Weights of a small transformer language model: capped logits.
Each number is 500 + 50 x the weight over the matrix's rms, rounded and kept within 0 to 999. Layers, rows and columns count from 0. Numbers have three digits each.

# layer 6 MLP up, 128x64, rms 0.134, rows 95-109, columns 0-63
579498440599511484610431504447470417474488481451547495493536519577453458502507493549516530580478403364437452505598433434484497489475472554434494469548544498516474459435509412587554484523505514
557466458513544638474571457610447490464477505563535507458589509449538449486436479461567523599525482421465483465490524581463537467494489536487477427430491499421529586530460557538543609559465463
437553420511485533572513543540512554448575564567408540370521456500453520536593518463599514502468435469475534536545450508481425492485639536625486415488544524504569388437445496495549481459499408
454461584367521524530435472508441422471520486454569509577499462450560530413403492455418466456516541480564504447451404479466503428383537443506477489574465481539451522476506509473489461530490491
565553529515483491503517558472572507430483420541493547493494435558533551642509474466592504489481458512568486502395570502502448494500402449551449537566585423518528454611502575543517484513514442
590477525540485453459472527553481503463462492544531493473477532546547584392520497458487567493559352531514525437524445424513506477499534467490494479487546459550495410432554455577399467555484509
551558470506487413359456523461537432417539532573513467507458453506547501480566493477387507590527504497415485519436578483462455509506431497493469619431537440581408534448542443482518498515459448
475492447397526488496476464513493504484528426556544466495546491566508457515627519460470557494471454483529537418527499576569546551490548437506470505496546419497463483447526503570525510564632413
432548463509517436479550597521526556502407485521508458430447517448538457552533511486472461453577457486488462465512457503462452423472491496552497447463473419511562505501507513404400453443491486
560493450474496532487506453538510495528533518483520485531420492522483554466493465534470557510516482502435508501520508466468544450475559444475561552584492524401603597446567426640566453392505455
474523438476568515559429494467508477466535507524576512491504470517440504505386556394558527498440454465542483471492502491490481453447472631518446450573517495594560478577580487512421481450520540
400433514493446521634443518524477396462579440568486521455455553486486490443536544429485490543505548544507445438457499426513389527528490434614584412468497516576515539500498532543487532450484530
490511520555559480524508550502414473474619539567468404466425567502471399494584534501481419550432459540525490445497506554502493517552525478447531483448545460523560405506529545477472545485463566
511421490454500555480535493639547514440464448454517400650460567440469514437367475447478441511365434562528443430512490565425507516551615479452444480525492508551512515591434460598537527408465490
485521444422474532555524561574482403474451519568456412635500425462487444460459554520565426571446522546536511454529572444454503430339473487392558511496550578503550527576480467531574499501516537
# layer 6 MLP down (transposed), 128x64, rms 0.194, rows 95-108, columns 0-63
446511515478430466437612531497528523498540548540493465560495512569545467504546518439580516582597547438501484507543540561426550558464499577478438505449419526450507564534514535422460483463465533
461539525486505481467549518461508540390402501528578449564580463625495539488528538462446510445511531494514525459498492428495557496455432431577499564515416490473488444398541503442407409480541543
502530471475584484489594514429485439493445517518523450551469497474442517488473585505480473475577533452477515507449651469491484481558453524554468499428473440589402645555547478416463421453480488
463502483444437561449559444535599476538525500399433440456469530498498475411482596542559488361548556528470544463444451555439500488547505474483532554481411518423512424497472567496535505515484505
464557490518499456594531495503500632552562515588459529526528578399532487433427503557574477401450506453474516428495491473511449500520431476485505510441472480427495490421507475530520530364439477
494506543463541573534496521557524546480496376476569487464451483363517543632489539465558448458545533553508419446472522482510474531531444548501470503476507512481413504593558470566457435504506550
537559520525527505424589496467494517457594576459498470511525531520515606462569457424512532561560413571503406396353496547475519467559491589467507507451472475561481494497509457493528532549491456
544523556439502494463494508503475526487479411435586511574523411430485567530486483518474509491523593580561478397549524430479509598444531432462536519536530435571373386559466567477515478437412541
508505580427519515456597489461503500471496359488473526488524550468499519432564545447487525495477490501449543526575478467490475576484479580496417485576583418470482430504535467472476491557557394
410555528516463509486562479570467510464520457438505444464483484486526544509566472518486472443463399520564540500492440496576536475574567549525588612529510539453591387563509513427463542481428513
498436506552467498547520579513554515575568488477543490494484436512591628555430600419492464494541481474533546501402482496571532510506480529496410478436474466604594488474518487463572573519480403
520496490584536677503423477483424614577525567474478437548507434490427515486443474512477509501538491467422470464525492500525545493598534458476469487447593422463511512503417447534481483509578523
554580501489464580446515506532463526562481455565402577484489551370465459469514492461600520425567487422460499527495440485549502562503557420508449490443443539572534547528480481593495494511549400
500486509541432502478495494494440506485591520409568569437495500546501491536447585591497534488538536541471618548426395475468500529604477511555565491510511422500556456486495579450528521522519617
# layer 6 MLP gate, 128x64, rms 0.142, rows 96-109, columns 0-63
496452517455499525458472573486540508521534577474500552489519557528542486404495472495504564528410593346547414507498491481472506454435538531441425505487493402511544579513509542492531497451502475
529516375558500514497667468573533523489561415492431521411580453525436529565502591459479569436425451431506561536539542564461503589499555453582470484491483506487416532370494483460515570461494505
404455540525468543497444515463493540585488459515573463480462634360508453477469514479448423503469538475546473579420471479509498585512526467452422517508473487562540472514453495444522479524441425
500468549635396513512436516525439451496501469526459529461544435528490533598506498511537493523544414509551454517469513577489539460611490512404484511539543497547538468464447562392471526464570512
519524423536463497515509521481467447597532561552432513517543486521442490542453585459493420514484531497557484503490553545526509555471512567555517488553411492520477556466461437532570528503556551
580520416623433421425545481576505523513432510445449502439443518552498482557505453502426492552525525519471542502430571479502487540412501425494443518535471509542407598489474508462421516589532470
579479422478532638462516559515397481456545516518471506466505422564527523505511544539545550574475490504554522515553485526495479523576554457513428539532464431507443559473486435570557461487514418
537542412549414560514547523518462469486455547466477550490422463495552451546535532528559541510495595498529483460524462575554539521502500433466485508458452531474427509553430484503582519503443485
510523447525445584456546584410565566555544537577517500529490536547511472545405482507495569611603456503506497527557440498481603481516538493525465443476460496556496535478538404536547561485583529
478451463439465515467491615457544497569469421415403496478446547512527484477566485537523451487465458504510562540550405517527497577541551384469521479568514540481532590483519530601529537520539515
539564442458523508488486549495556540554508506548478514432556540472447525550494520540589433498477482457462579567401469485511457495496596463455489625471480478530512573530492480458573487436477512
534554579484516553434462539464526426533458409469475484440540429416465519495486496501472505476543482486476541444527476511617490452522618491497438478487536463616524565474470403577420581551514503
549450596456516585463533546511573421453497536566418425504473518446562486490503460472489550433509519403454467466414401435452466478492502436411444534515550478540509512500527443506526537629401501
588562510481507464494539488478581556512441479524532467460510408491540536561407361465496486533540552509541581419583518469535494449461424402486538537545564548495495512585490520517536529497471446